Weights of a small GPT-style language model, trained from scratch on English Wikipedia.
Size: 9 layers, width 256, 6 heads of 32 (2 for keys and values), vocabulary 2048, 6.97M parameters.
Training: a variant of SOAP for these matrices, 321M tokens, 4900 steps.
Each number is 128 + 32 x the weight over its row's rms, rounded and kept within 0 to 255. Layers, rows and columns count from 0. Numbers have three digits each. The size before them is the row's rms in percent of the matrix's.

# layer 2 MLP down (transposed), 1024x256, rms 0.0591, rows 139-245, columns 0-63
104:152094089138097136155112105144111065143149161148121171124132194079139104087204186124103193070115103144121100148159171156095149147139104083138175140154094115131113173137087100152159137084101099
099:120100092091139115041150124114078138171103125097088157114150115134100097110127183136155131150105089164098127134097068102107122154104125114169120106142096188119078150115103182188143124136134165
116:161173130145074158165168124178096157107158129146151180143168160130148128153186163126143108151095115125105176139137157125073144151125147115200166075084184115137181153144144105109172143104085145
103:106146153129163083097117165126131100138175113103110071127046151093143138147141091136105133093131070134097073187151099095153074188180077093119119114122141125160161141137116094064123148093129130
114:174163129124097105187126168110044082090157144155117119137089121190142123139151145167087048085174135171130135170169154118162124144120114062111148122088173103159153142110147146126126166073110148
098:169101161103119103128072162122137138116069138116145124109094160147097151148189199123103118088195135133151156116145143174166109100056114116072122155132161092166071121129044129100160160048098121
098:138155180152096134124111122151159031097096084136133162116110151138111160100168075075195074147135158137145162097171079147172109072151095161103084105113154155036137116111111092135155095143097121
115:243125175109146094165147072145119088133108152117109112145140088122190203153113120166177143085148161130114119114157167130124170117126128061134126058210085134173088154083140105144183122164095133
105:089127199120150147057130116127147119072115126106132191137100123119078089095112119115135179165078160087181091139102059136187092139098124088121118117111130127094107108109115092132204158170123133
095:108165174112099098124117110107166116050197206135119093114133086170128083113172131095129085118154118129221102191167095093114170114212146131121117104118120145091125099145143097105123133164123159
100:179118054143089045173143120125179148111129152122183140101125123153147155139188066128112120108153103134130156145120087115169131159159097103157150087151139123101149137126175156102153097123074123
095:110131113062096111144175134151163136214160057223172127080107116143083153056098141143118126139121170097129138151132147115169143148153169122117138150116141118101064157158104139118108109182114173
099:144129124156124124118114131132231127093175132154118099157151100145139117107090136174143114100106120073102123154107152112105151119130075140168137165135042179179113077139141153067147080159074107
101:105134155090102213129128093126160140164167128106125170183131129157111117132152116140156087093151105060163202144110076098120100146116119160089091099117089124122114166115125151152151098152146132
095:153142116152101111178092149149113122075156180131120198123114076160152116141111055063156174089111083160109147153073095160140137101154097136111142146145091107103122116115166137140082160075188097
084:140147115088119159085102114127177108143090112169158160125135121134109144153049138135127139087134131137098168072125101086104134144130132133128123143131165173083138074101099105082171137121120192
095:084173174067075079131174224122142128089148127127150150172167058144143076146114118062107114103097154083151127157146127193179102042169112110078165153178122108098127148084115160118120098188160141
098:170004153154163114108172131148123169159125124135107125120165181156149083122116177109188092157116126101121138080063147113176142085124134150172152123140189132142092116109128111158157091118150103
108:127147155162159147156157172081171105118156147098137137142117135095170118145084122152129157184111056131148134102117138145082098116078130169135130121191116174139157111122158072075116148126096154
098:121165098108105151050159106158105161130194110202133137118136114173049094128085172162140143132100158115101126178130135174096132100138078120140081125102110164077163123083126109137165183111143171
104:186128151165106139112082087115141120102118120124154178164134175130170033114137143118093144122129164145089145107121153144088122091145094125152139086138066103109111084120169067120069113136125168
099:151121053135033102097126148099111153111119116177150175153157116079109136107153177147148132147108116128070072075124107177175152138158079105114132157104114072168086165089124113108061151118119135
108:116145188128148092028126145135137179089143136154102144139143178119093086111159155153169110096125087136127119131111117049123125104156089167094151149129108068097141185186150157165134149142116145
098:182112115128152045110151147156152167095105112083127152154083131145085102152128117098121135122155059193091172116089092112113089147205099131166113079118103085114164127121157128107101103153111198
104:123112166148098118120093103191129130144124133172106088165137106104076100112173128124101081070134127117140140111124112136112116169069095177093125144148076132080125105126129148149162126117117178
102:172148135091115143098125148120083106096103162140124113140078067109107159119113113200142176137099141104147095131066184085129108126133138142125133074141088119155111047131099101096151067153074162
099:177146142170173085091102138123122167102066114132088163090126177067141133140187135156144125087135165090095091149126154089125105118178140166119191126112135173110093110062131122156152092117158062
113:172150109137085076132159101078137163099155121181173183181089129113175121156102128181104136170144129132135087147160191101148144081160147115088107123132118162130105134040144099166097150147121175
121:045117118087134167088122146112149134156133077087092146175105147125138158121162111110156113116087141101104166100179189139134105180157097143187130159112139132121168136087174129112101109139125164
104:143095088118136122140177088195125103115084050140061123138121199094138179156113164120171155155107152130093137074137115185141131062086102150150136140108067174073074079197104180108131150131105088
110:123150077177113126111139108144064151063129107153109137118082145125107117087163133124177130111090124152158158088171175133090104180108152100131114171110188100160095125137064106147134087143109088
093:139116180181190099160140136143071131150113101121171091091139172126096153117139109140119089135255137159177133162132059219155125163147108181155112104168073146080151121133119113091167188150129118
101:107154157096078101157108161119194073158107137121124117133132125159147064096146171129153170180127088118119076111127164165094059105121080118161092162112114088160127168117124180115175136116142110
106:124149090077133133131141136094123128154127132146128088201101102149116157132126140175126124162119119115112047069173180121162127180111119152176138117149122134104131116158150086144112176105102086
079:137088114057163088122061159116112164090220163139158118152111120144156132087128104131157137126076102125120104124146161202142034162112146103166139107046095157168112124123167075174115124122093122
100:139096135166102166178097121123068151199105090150112148163078070108157143050145067110066167153061097182125128071126085129112131085213136139130182156117169154102134139173126146132155168060094104
090:178131171104097129112177150138086102124122140152132169105116082154107083122162125105062152117145092128145143144137163049111147077198079185138060094100130165162134172151159134053142072121117190
098:137144124103103145164153195165132129140121154098151067121158075148197102116198143114142121144102087145156161177077166112113152141143118156096160137167095143125113132128192148133202158089106101
098:116105172114110066172148108125081069110131140146175162132157156128134062195190125170100158102135102147102201155148146127115169113109114142137140184151172155140111147098142111164162089134158146
085:066142103123142098144050168163122102160150147130099081109127115077170116171138170150106098128117117079146109164150105142142083165073161142082120139149151088140135124058160106166091076173150101
105:137099184134115060127152148098129108132186153103136134144097138064129164117170153137124115086058156152103094100087172173125154138070097146138161114079131078102138166127168130148112107114147103
080:092158060085145082132177094075190139160153119147144095120133126135108051204115174156128147067161134118135143147083147109135169107113136121187128122120165157162068131148129121129134116085133141
108:161180140147123158174099126113120115154088157130183110175144151125089198109134132189086097162139086126149113140170215113077107085133044131154123147129105080102150126098138075130127105096115099
106:147080117186139087135090119067088129109101163131128147077164100146143168049059143099141170097192136167084124090084082142112086176144134131115080178120112111139092155101087071089161126117113120
073:117129113142101129102129166136158092105190130084131159170118078057082182135083075162101168142139114131081123176138094146129101147180151188092117116117204112142193111183151128100128175146123182
094:119168173156068092150108100109129142127079103083124187142100176144084129173093085140124105159144153154169148191131112062092102143160157115120134155101126158094133138117121138122135097093174103
099:071128158122138156125142091098118140152134093153124160158112106115128158073128123173077141082121138125098141175141133129127115166106086025085121154067101106145126165116083113129123100124140149
101:177123153106151129200120147143094086082136110161117076137169086141159146082187123188150149119122124044144134129152132160121131093124091117102075166116079114115087090160139119115173129115148144
096:180094125133162134203107112111154123128125143132135149145098102149090176123137124133084139111083113139149127099111124057142091105175072113076091096139103137104131107063094170179145108129123122
096:160101122186110099157109130102115189122149144120113146122104137105124139126124163109115128121110126134160144025109082135105154184151105141089137163127126092127171114131068146094157112135099105
105:115106069143126104128069092127085118152100167110116143153125216069172161090133078163115102144101109107203105108114129121192131108118124142161121109182094098165167099152128144138133167137193092
091:105125134117127121115085077126062157072162150115163123113132115149121121124142101137148116063174098146140188116093094119173123075128152070132139048074137134135102105147140082136134174135117093
113:148080102161158167146124054195093142170085114179136091101093171120079148160140089089137092124138159182094136144172143147150131138137129179093120084143171079148128134092079099151069134142127109
095:145165147193119117099116084116148038144143130127099133150122130151156109164134092071104103115093072123148152115112105113231137067122168072091123140201079105131140089069086166125121143169141089
094:128165083125145217123079100150152127072118091135164181143090166122110090197119183147101140100123116107131104145152115127114141115143133183190149147114106121135098078198130138136163052124161100
080:068139105136131139132145115164092142154136141163125123133108141208174112096176174131142061140113147115136157169128132155145083197113134136127100118138067153231042102128148122134108184088179115
104:138170140103208159103121159154160152155112135142161170107123087083166101067130123146159133179096078110128127138111159137151098131136136174132140142097155133110133178109164099127104123127150102
094:121068079174138194124184139091052120112149062146204050073078149107206099162161137161174112132153154125086131127120101106144068156211145133182091128178136100120134156169169086103103140149137165
114:128134075138121123061102107120171168085119138164147119092131161120171155132111084170123147117101099129124097149151141155151129137164157087058090140089207143121120126091107130169088114098198102
096:120115115142064062039146132148174106105149144098177149144181164112066110095101103119138164065137156124160189106111143116203098093162086120159061126131150144120135141130143131111142099128132181
092:092203120102129125120116142144122132092093127095087146085220152149096118150132076153138092110121089211163137195167099115141119121107118116132123140104091134092123182170084080096136100117147164
097:145120104082133066118171156099128109075134131099159095128134078134148164109113158144110109066112153088115151103124174102154133131177119102116165098177119127078164105108088140105138132162144075
096:132103119114114096106143088116088143148124134155193152066145165145143091138133135140155151085131137144149072172076082159166127125118166120104089131094135097097128117159124124118139216151130126
112:128151140123174137130149083109105127188157091149100159158150139197153126143091117139140087189149157134124128147196101132141081147107116183153092113105075120108152092082103149116123156108171116
104:162161115130168103123144126172119172166107156125151179074163129185135174139159150177128046162096116173143160095104131093168081178103110106073121057122119082177170093146151088146161113149090139
105:088178133088090136149074097090157123159153151114132141197132090089146144095191135174075197148118089162093207072139043146139125071158132049143098151104076204147121147111163162141136105184144139
075:177122166176128150165062117100127110141098125140097173138179193118103139165086118102101158166116108146097150170081084142059128106144149144135054151139148135114198119123156129131181119119130122
107:123157067083178103085117132128143121094135125116151170139125084085131100100104154149138156166165149131165087186136132153184079009160150120121135153131097147109119122135068090168132147151125144
104:157148108089110112140135082188140130112216096155074124162091112122094115137131097078139127087120089193127075159071129172156141152147177153125096118130080130101146146091129169132176121092086151
107:204182134165134112094156116120100151148122130059116139169121127156076107177088116171154093138150141095157117122130124146091151161116129159125132111140092132126141160159129185097157136138092094
079:141158146112190121115068067164121121095099105134135148118131173169111157120123152089128108147138120113208120154170105106123123138145148124132089114122076122116146091077107141121113162098091074
101:100138068116144118159104129044123157118115145129120140139157129102107120097211167129185152175155153070135116135135136140157145076134123130136096163144136125077121178121148135063130157177161097
099:137122124114107083088149167141078130071086099117133121177098105116083119128112104095081111163085107128090017117129148157119098164142091116122116120110095223154147175176133100220142139117158181
097:146138082103116063161121194133136110113186166120158139129186125108147121067132109074097115158133120131139138112151144130099072101118206095120145168116106107048138155146129183123055132093070116
103:118149130138147131157122111149190125131163105116129126080180166098114128125141106084144102186123147175109103138161113153150085190099116136137055145150194067136077150151096161096121101113178123
076:088117136124061171014129149129180140103176142138095152145152133144128118098075100077155136078146152155151127131122122151056186157127113123125135074114112200174128128119117149109114186101118171
101:111140136151099138137073099094089050123156098130137164094178102119113070134116128112129072051115145124158125115096095079119119134108072139157090189169141151161059173156134187052109117142132108
120:131117064114089147110150135085060119080142127173163108145154079097118175203111185136104173086137167144108171134084171122096074137094130125108117156114113094054146171111145151069166173116146105
098:107127109079100111090157110135163117156126120099168162125080150115128165088071184084112135096160138095159120121146135156115129112159085098077029154165118130133198121100114158104143093203123148
098:162165144125149146137110117174179086076162065112052142148135100137171151110136067073123074125094149105096116119143093106180172124142161099106124126145079147149095172209123089163156129128143126
102:092122152109133132124120108129151133155169135100109137139103148077149077168113063095159189105111143133149116149179139073141138143124104133151128152136128137069153168132144170074121145136117094
104:130112172125101124138191057098089049086073123153173126084088219115171106167104106144153131095127166138153172159123094157151106155135158128081117143121181165166195092133129081149055120112148086
095:125174077108149120127126101104132145093089099096111142114124144114085147107098054154130171156103145088135086120125187074139123107118128108099150154118122137133128123142156143114174105110127053
099:163185121157157162130171118159074124087139208127143139181111087097126141126131080130079147095065076134145183118156173152144129114150123190136098154197153131076121116064152144085143103093133156
097:119181161138126166125128172107133101085140155066124113193113095156087152074124118088099148132175190141136182096094084114106160110080173121144081095177126135160100110139096192130135109174101179
100:180134115147064158127100084088092168166103088111109123106118148152110073092156139147153109138155106080160161113105155129090067160203114126113033115105090138133151068148133107105146127122114130
103:097095132182127115129094072095103169161135185086143106192090162125062126071083131125081110119139159108149102181067109200146127119109140135140170081082123123133134141152142071148094152172130130
098:112092120129123087152103151142128103125124123139138093148190168151070130150141148143153147141129161160158131168171165131068122076138110165141108166130133066115097081172119163129102152153094172
098:191082187134170083154092140140104176142098159090137116092143089136118151177127124133145142138110139154128105089180191114160148103130056102146076121172144123093133110208096117123133145130146169
101:118121136179157111117124182139136172189153088076137128135101152163185085080118099124115120104093144109124135130150163117114101054183120082108103107121179067132152145162074135120103100133155162
111:137159102145156153141083062030111125091170109103110130124103129149129063122099102126149143183119158079178128155167137040144116142141084106109109160107170114126148152159096145108089146103069142
102:105092108127146117125142139132136132165058155128101146118103151121153046156120136104145102191089120104131059161105153041125106099129178122090090195150171086128134148140152115178128061080196137
103:138104053160179147177123066096161093069107124093100136149084113134164104088171155137138157096183188170095174103169155125142193110078150177143146122104160103100108112112106112113164127090129144
099:132103123141164120134137144123162103160169131146126133119085109127152082174146138161167121070089086172137188114099113148186122171139115145130138092109127097144150061161163079220128111139107137
089:175164140133088143139100125136111091108109155201112166119169125111124083140156122095107173150159082094148220108082105112094162091119160149094052065091121121103153108069098167129152143189142147
097:089117125126150154123141117115090143140156103137122133078092122080129142202131120121128115211169160140117131150106121101092114122090153167131142160062150132121093179085144062119149129122098177
102:169142112119073109172115154127082131117132150181059118162151093154157063160119125161150177123108067104095106127089132136086138022140117111118155128170157106174152127202084169141095219118137083
105:143149121107124143142067077140142171112122134116182163130104140152112122142131188157122143098162128145137106136113123147101141184157120145093166128134059159154166121122121009139082079133100137
112:114076076103155098145165118083107182074098127095178152128115124108147079157141205155137131094098099149147112106106141126156158101064070114099057146113102146097139148136150098078087133127161116
101:079176113094135102100157204079119087142115099110149145115085090134130128176107131080125157080148146162143113114122142110140179127108133127142048153066116156131177149125138152077148151106129124
103:151164140098139121080115136184155095085094057085109113133104144066086071119136125142114188142104160076124147075119115122178031053148136130122149128182151092102092087173159184165140099124123141
115:110182118143119125074148117170092131127103131115068113158085121119122129081145153134125178160127096059123114113145128116133170139110105087110179135146150139116117099150092178155137117134103079
110:152084091183138129160113129143085149088083094099107129165149138148127139107191078078144139122185165172087105143117121093111098043140094083146086175102104127133127157116040069154094116106119093
093:123137160132088120172161170071094169101149121125140138124116046164108102167141116097143103071090100100090113172164184177115174162166110147146107163146150130133052155116136127186118148164172066
095:164119078134186137107099164176167149139107107149100118134128185143122183129040128129115099098129116136127146165152123075129096116158133129164091159140095200194097104080166137058107167147136108
106:230173130170110117153160157167142104120154141099096194158122138129076140085147082112123158106130142164115150153140148103088096088084174101086116157081121099131119136092128131104127155129135069
102:086148153074183166127143123160112077102137128200185128115141125114092106153101123191124184090150167149089169190133128122110128107190128117108146165170145138167155131075107113107120099085092171
# layer 2 MLP up, 1024x256, rms 0.0591, rows 140-246, columns 0-63
095:084107088139064051151150126147081064129125175070050170144100152124154107119111119103139127178136166117123161111168081127090093138065070101133101109080129145128124077103124139098153084094123100
112:197108187102120150093162088109175126136136181162075150141078106158124156114148140146135103115168113140138107164178115104076083109128132123130092160030151128178137158162088093128131070106142061
096:104127125096126128061091060150117135140175103124088188115101104123148119157168128172085117175147104134188169109120137166052177112118188096089182173104183159121133120162150173099117111130073154
110:100182160117118154097096097096127144175154167124134182142109125136174100063101155140144147143116105114104152084146143046112145146076130131156088166090144092126084132159037078174154137121071136
092:105108100087155099147090165091176058142081135122054118143116147167138138136147083155121129126089082117148091157148137112092183128119161117107129105130139055142055141112124153129146114147123170
104:121211125125131139120130148133095158164091133167120064146116157131155141211151109138113139179146133144153116138140127171163111105083191084140131183170089083150120164170147096091157129147162083
111:146134132103142120145161144139151135115069114140134161143068142132164134204129113099115188142097142086144176074151123117108163111105159125127125190121176066134120161120131167122073169111079180
117:026100108087177161128141153198117145148118119043085068113108138158158115129104074173089151149128114137121053095078077123110170120113149146106086162127162083156119170096133152139132129136098080
100:172146141104126120094149122112124101123123158057196178166126160128125109116115160126107148175107132124131113127137062141149126124087101167151149153091128095152126126061084186149159160090105148
102:103139127135078154111161087150172081135149127071113085113106146198131120126111127112121040113159098071095180108125155131120157122132123225107221161167083101203067129092126157131130124200140075
086:138110154168154092149141141151102118122066171089134135149103072142122132137151136173189139133099119068104173106114157091190144137084118142106052131167136102131167104136104206174155139148119109
097:116141137126123104174118100104075119158077062133098106127140091145039096163061166063125152126175164130123134154091103121174129124153142107162143165088164137102141126157150149135149108076104092
093:128142059159112171101118179176148188108165121093097121110116073123127112147118142110071097117109139108077105134185109175071119155084113153062085096125126152171107153111092164099166191150157161
098:133111190111199126096157165175152129148137156136137157132205097106118120138117162148102161118133113161169165106147130094185146161065151174101146162098145115216160169116082172150078139163102122
079:084101120082131072105148173101131077117158098113093159137148080114111156169135111088111136152125115093164150148190087074073139072135059155130093111188114149182163161142174106125124128115146110
088:118146058118202133148066159104109151156144133127152153140105146109134200094142112113116127189137122125104112138138122110148158125142139151125123171153085093126106146178121154160098113111165105
094:075068138157082141102079125157132137183083129100100068173138101141120119100146124097175126108178139104140194093103156148084130097085155177076143114145124127118075157149129115119141121139149072
105:067127166143173124114068128161152067112067126105174109173149114099112185131110121148182139114172140129159034161113115091138085117220152133123174090112151157096124082097161129186129031116119158
098:086098223141117080137143075114121137084117161053074135095115139096156163074096067135029185127155162118136136149130084038096111198133084112137069094183170110112128144136143166122148107120090122
097:182135135071132094111110101078162139151076107093129131131108158192139120086102087157139134209137105150131156186053077147134125082100169075131166159119095145144167133131129127118100154141128090
097:038132145122145118130108116118170167159147179082145109187081129155180135092130131113122073141204185141120147143138156125082122097122124142118129099167141152127129127165116136148157100078126120
098:124125139100103097097057113079165171125172123120120176113165196114151086110106110132116165117103171160183194138086117119106069150078113218098126142174138141148139205155146117165087134109135174
089:069109117158155108117154113124122067143156123106100150137073166070137100123062185169110076083163077107146120160158169130114154219136067162126108138163112124142142084140172060138123152079067102
096:092134085147114201096105134182121119168093123165106125146135144127175120197104110128117152148103165107101078118096126096091148108101157201105083146091084160139143149137050131113094136072076135
093:031118109156106118148150117127162157117065107148131104109108118159157160160158130127127087143124156124160116212142121173149124172150144184152136201154159151079072152145132126134163171125147088
085:099094190126105128160076089144072114142146127108132141163115103139145132156052137119086150167149117160130109147071126150202189149135137116092121083112045145138120131129171100054117141110081083
102:123161156157157069119174123112113176162067137113120132146118075110138188178131128167108086125131171145133184147168093080113144106178143118162110078113128109116134125142156171182090077143159108
118:129127130131118142125108097110153087158186202109100114068169081159176116132100117123077141135123077124122087093163129109125098109100125077118065172139128126073130115168129138188148121070098164
109:129106131130141098111144139164145103149142159129033082109168114148109115059138093126099085127141132058162078105128092155037108136074095111151158111092120146129065129214125132083070074165077142
109:136114136174145139068120154120161156150140164133176116106146101119119099140151136166142137154185162094068175068063102146082110120143167135178141162120111093057182132166098111148131086113118210
097:165140069141143165091116131090128082163101128170076145134204105087155119142152200153130159148106114179180087151119222152055141101110073132066137126116152115120184103129137175138128106068126114
096:183064114134120138139166105132083148215080133157149162185122141145101095177150046169117135088156167079111106128048079146161106139136138151135137074115132119128120135107074109195108121133145096
106:085141125086154129144150124107146155150109120148139099156103149179096138087085115123128094161168126151138139131090125149085150151115153157151044142192121137098113104136061123070090151074184091
082:148095181122114186135109174195100090163035093088137110117109119155162185160143156115139114155161119143099104147109086148074097090139112148075126114173086100220174166162200139118114115162145105
100:108155140150087117109143079169106077122099105096110118159156231108114110139139115124172090109113148131087168182108113120073075131118113082126132205069097044126157126122140126128157096080139156
095:136076114172103128125127110149167089166077126149084123100158138073118135129159144117185120126133137129153105121116177074198160117116119150168140099159136200056066160117134146139122160057144123
103:117151138168095126124060134156160092148102117116078110135154231124144137079106093135163181119140133095118144103180200116022155089104195146096135159174147184152190148088174090101098113161166125
094:158164124061127082152153098116090146082146172092099133170118095139135133106125169186068116166122166123141187110076120176152155159110120119154147125127120153107186097125122111106149134119172110
086:149090131125153120117098111086143132139089113087146138117139116113180159193080126099135159092169127132127106102117090120129099123131118111133111114101122174122116085101154174138178117102157122
097:106094198131128114148151121101062097176076118151087131127107126092111151107085107127092149135075124131121170124127113109159071149159086072178141089164161109096174120148151142137134146207096101
093:160175074219184154100154122152108134088118151085125086092152078108125106155151141203171100096148143124140150066138108133143118087126089151070102136200127167146111162113098147142117150148118173
110:113098130133134167185167101136149099126056170146103093099171115105058112103159158096134155136087161099089125151112104116144125119193144123104200178172139129088173099120086194140133077129193146
105:122140144153148142226101161133165084161172142140165132099148127104128083103123166096192165132115103157152111137183088131181142152191101118097141138088148111160152098105183159052127124137084066
072:161190116191161156103127115117116104124148127060126079099145150089129142182138116151117147138108120121058097189170118111142103076191073145145176157148150131115135140108172099075167152149159073
099:089174129174111169211138125193218083191104120089154100123123179140156152176132168150179117165139082099133121153074139124157161100073090092098093125130130095218097145138126130134117180129176209
104:070084153096111181190105067132110109129125058126108126167142124182246142101147134157197157074157112129188134142146067138086120122136120131126128163101134132118133161190157177140146126170135101
096:055123113087127176132085091103108118122118098116160075114130106109090142130129115135158092057180131126145161127116099167160139142141121189093080106134096185154158098201093133151101098132110173
094:116058084161084146166148070128099131145135159107091126153124119103180142077140145154145164120085118119072167114097116159058144155111150158131172122107115114177124112137104126183100164127082126
096:117117099123133133163115165173137125122136131125080138126077139128062129129112112098093167171103165168152110151081146133210179123163134129133156132178126118149092066161140123086169046117164175
111:105100139153188145144113080128137164157074122025136137118112157088046150087129158123153118147142114115144126146144127110077162128175080143096106187100126127146154129191141137182171090091095100
086:109145179099121148091123160106170136155173175137149122150092080190190174109132083100064130160130146128142118135123087136093077166106141211137155080202133134140084137143151127101148158142143088
113:121159147074143134120087122098074128079136124105134145201147153157125123129119122140087135122100072115116155146165109121154040097126137097136146157102152144116147143161079101160151139143115086
094:154156110161167128139088098142109113153107157135097147087090104132147125058093124097127228135123051144108084094073111162100165164105170138161122107129143134144096157147133132119103142183108164
097:148080137144109126152142105114106066131110117152071089083141149109128115152093165127185136154112147075081087105109176105104147092080102188101147165094147053161154148074151167192144179141149161
074:127051170132151145191124137152152083157122121168154090167115119064175096090103114084150138163083097150208144089116112143098147119135105192085173126109159122156061165103100175143067192130126073
105:166136151140141196110088076104099123110126167090078158142180119164154131146152121126218132086152136110116160122149163102169163125105104123123113172173099113086202103156150159068128147173092134
093:108115188136138084069055131127197120148116178128138179144170136103145073163146118123091164142128156139147179150134152147081177090133133124092110115097184128127077094137148177133151096039143070
119:109093094132115097038151195101144097165176127109130105112073159177116099114084109144155117116113138131158095145108114133170073116137111163150139119138068142159128059134099124103114103103098136
097:068080085082151140130085129122110108110145121144128093143165134109160202111158132108121094100098152207137127119123137094076189158132084180105190087163148131133108128196159110175080136131161124
098:157128135101159134085119109158177172116163138109200050147095149142184147117136152116118074128105179133112090083189113169140157147105110062133087105112133141181133153157145110139169135106123078
096:115118131091179136127138181104121049143083126096117085101138154163123166055083135124124087191083106116140150096189103148169119196136150158132082084174136121147109132115163068084127170128134217
090:140077168122127119102122141188143080146122094148176095106163108098158129153175074133174155069085092096112134128163146132092113128118154114058112147112118101191143144140209104139155196175164106
124:036105066082139124083120052112098114194128176124157116098160163147142163107110171101057164112143091121125066086091131154125057112168158121166140144148113140128132161112147117121098165168084093
097:116158158110097122146103089114192096082168109124185164156127103116171121111165091161121135170140131100122052103050128133085130137128124107130105153117083130093151161173075157161169111070195116
095:094134059114180080189110153157149126123118181187180152113077079139083145139140086188082140123156078088138172121068080136178109178073158108101127142171118042126136163102120169109068127123079129
075:124139150195085157131097185109197120111188116128115065109146129089146173103141143155161108093066080094071108126113135108137118129148114121123149137134157095159106103133154131161131178115186127
099:115092059106086117155095146137114105134093164112193183129152173164183139160125097090131099131096165165090125129094130125140146123087176115172143116098135113091063140136073120122102146079146141
100:155124168137169198121118153153115106116143177077090159139137118105164132151105089043138121153138165113108166120116147178102098144095128092116073074121131139107136098099122103173096181143064112
094:141146114143142157103101134160108197115156091064101153130134146159145154066088157137106108127170110104131139138140151128093143138073157126108123094193149127104088144152106088153105193111165063
087:157109129121183146173187101180085104119182117166174072108126080129184126135099119090099108086104090112106113103157152151091082132148104142150120091083091121160204123078175119125158150169163161
102:110118175123120107160106179170111139156152099096097133113102089155156119154127087158131167152147104148158159121076154123101158114110181151072097143151163131128166101100111173152127114149127130
089:049136156105131139132084078103147140179126159149125129115147095126175084127104163152148076122101146086168187096154113097118164155103152134108120123101175057200130125117127148078143166126099075
097:148166090122151124109120110094110139138145122081153131169147100105086135181102114082170088150134108137164102081121182138127126110172133093167186121176131105144150156120136115171215081146077077
115:086157081166211116132123112128167121115088159080133140142198143109128097172137080147105146059105083093120114184125159116137147156153157058091158153110130173132134090132190123110101124166154097
078:169119137129174157127168074092126099085074111118099133090222085099086147130109052146126131120155072093134121096145132089105119133100060085125135090178116060121065132113145050058142114135086137
106:113088155140126125068132121162151128102112158144095111125073123143133126110093149152117087091076164082156141097143051196164159135134107134109112201095080146121107128144141173131179151204129091
126:129086112158199162150057097112089123172115119062118101148165114117120152130140138128067141142046051105103164066102124101124158116159108126143118136065175196146125157187132120189134088127096165
097:144191054104107136121079131153165115132126113138147107141127040128105079130120146107090157154140146170166117144137153139121103145118133112119090150173095116128080166145124118192108169140123073
095:118082101145132141115186149155167145095114150093173103145089086121101080185140127122196121156162143097155160130157101090120090135118135144100130128140081114136125125127179128143147100177200092
095:152116147208111176129125109144155134156106147105117136193154145132128139153118162145161079163131113132113081185131080167142102142083145126116176127149131133124143188127088104155122182046113170
101:106113149163180136115074157106120099127141151081125143110129127096080152157126157113060131124113130169154192135169131115091139093103158157145161115147140164111136158130161108120103127142123136
092:154160111111088138220112084178110164148138102105103124106144136118156141119178105081119100097095090096145119132120125100083124073078181126131137097185173081127211109146099098097114100143126187
106:121088098106165091152092128164118093116136099110021134142114114119128123152132095099101147137175127119129104082133194119133131144146050131116136117158084153111121151162063141127127124172107121
092:140104126122157127191161120145182117108136128098107156150087145157127112178153122119106117134089107134115157137178156104139146126114075114134150157164104116093222153141126109149111123144092141
100:100121098070091097064133142115154146113145136080069134112097149193073096105179106100144169140158096135100156118126143130115148128100173150168126184077105139135094143154114155110165159131081114
106:102036170136138096143139109112133105102062118113088112141149105138057150138066148111119147152115178184116116138120113134073107136145112119114117143147175109163128182135174071145078100095137088
105:102093138130188141207160169185166104166145103145177073114128175202151125117125083102105125146155111111111109128096097098168173125149157140138106124095127088124161187154136124138188144109136155
095:087142098095124161084182126149132116057141144137135114158099136131125169144160138129147170108145094128193110129117127127144172153115128183103143100133118134107137151110160100112120106119183157
092:093133184127091095101078069142135071166123119129129098154119050116154131108116144183116066111110179077089080066073092098137088154156169115147130102108100159145153115135107084111119123139147136
106:116160217146125134188139119163134128145142123112156103159152139132081147156096099140178120161152174110162191191163120129127143126124111136130125142060143117129121126153121122123128095119134141
101:143113160167136124137086079130124077069151130058079094119127097099141180074096144140130122121137108153162145117093157129071099131141062117079101176137147142086118143122194115108201104146150149
102:089126147184204124099102092152173132177188200159203144152097173098107098138132134095152161156090150122136146130127147101094166177185108079143157140125139128122193113141138158109144138113106139
104:152134156123186127115112068079161118130101132139121110094128121164187141136153163067141119109108145128123108073141117151084096127135117164127090114139149121189134151125110080080146135156156107
096:166122133133135137209158150120089135174131092124108123146087061165147148150147101169078140184198146057094125147124160110103106150135093106124113104113101135116078087113105170115130137098159115
102:120148153115074159184164204155164142129127143130145147158167148178165158116122161123157056181116060185119114147151128124139125079101179132111122124150165111122137155115121154136108160116113126
096:142158078099156094131162127129114150138181176114165202098102151102163171185075130101116167127125131118099094184096137101110146156177138136085107095121095051164149115106134134080215167131111097
103:137129127135080096104114157152124070166082152148143127177162129095189132128133105125108129206183090144137119136123153153114125188089127130193170103191146141126124131110099124150108189127082163
106:130086138149120157171145128098165094104090137096066151158110150193103122135124111107152187164152147159155191113129200116087158133143154136165122137078129074119111094134116127105112044138114118
102:167130162126182127163123122132117108120136140167108099143055111077139116116181104185161124179110159153156165111126135182091097131083152197137131104119144139114118081116132159140149100127129066
094:092106226156093135126140115069112101174081134189099136105121063124126098118119111081115121173162091162130134172129132117084142146072114091131175120125137166117116108097089134136174127161103151
107:174108092117080158141121081141151169080157178142103174138120098172189091156128146183076108158174116176121076151134183112139142191123110117091073123157164134064147153207137138143157141103120143
105:137164067124116103112072053145123102166139161132096148125115167103157150108077115103171117124130069139185038169136134163097126119141130160087138082097148110010154119149170141105123110094149162
090:122140137160154128143113126178113179170077086099153164112098098119198133138118138170131107160159114136154110109086107084111113201135134114162106117122130115150139120119177113121091104115110104
094:105123174143170100144165154124125102111093120086116124101164088200161126074103139173124127186068182137146140060117105111202159130128139131088162188111160197097080127129072121116109105127139176
095:118139053116218101106150070124115086142051121120150141159129161097142156102149103108106097142125160118128123184104133139164171145073155141106161105150104128158115106128123140134131067118167141
103:104115174108093189114089105097146139168150199139107166147149151080097157139108112088136111125094113145128134090126138176072140080146067118086079133149130138153130181143123047096168124083077140
121:092163115105125099056166092111107112204117100106083182140175166124164162125203107088061117144136125154168195127114109113074089143090134172169143135115115167155124194160058100088083104161174176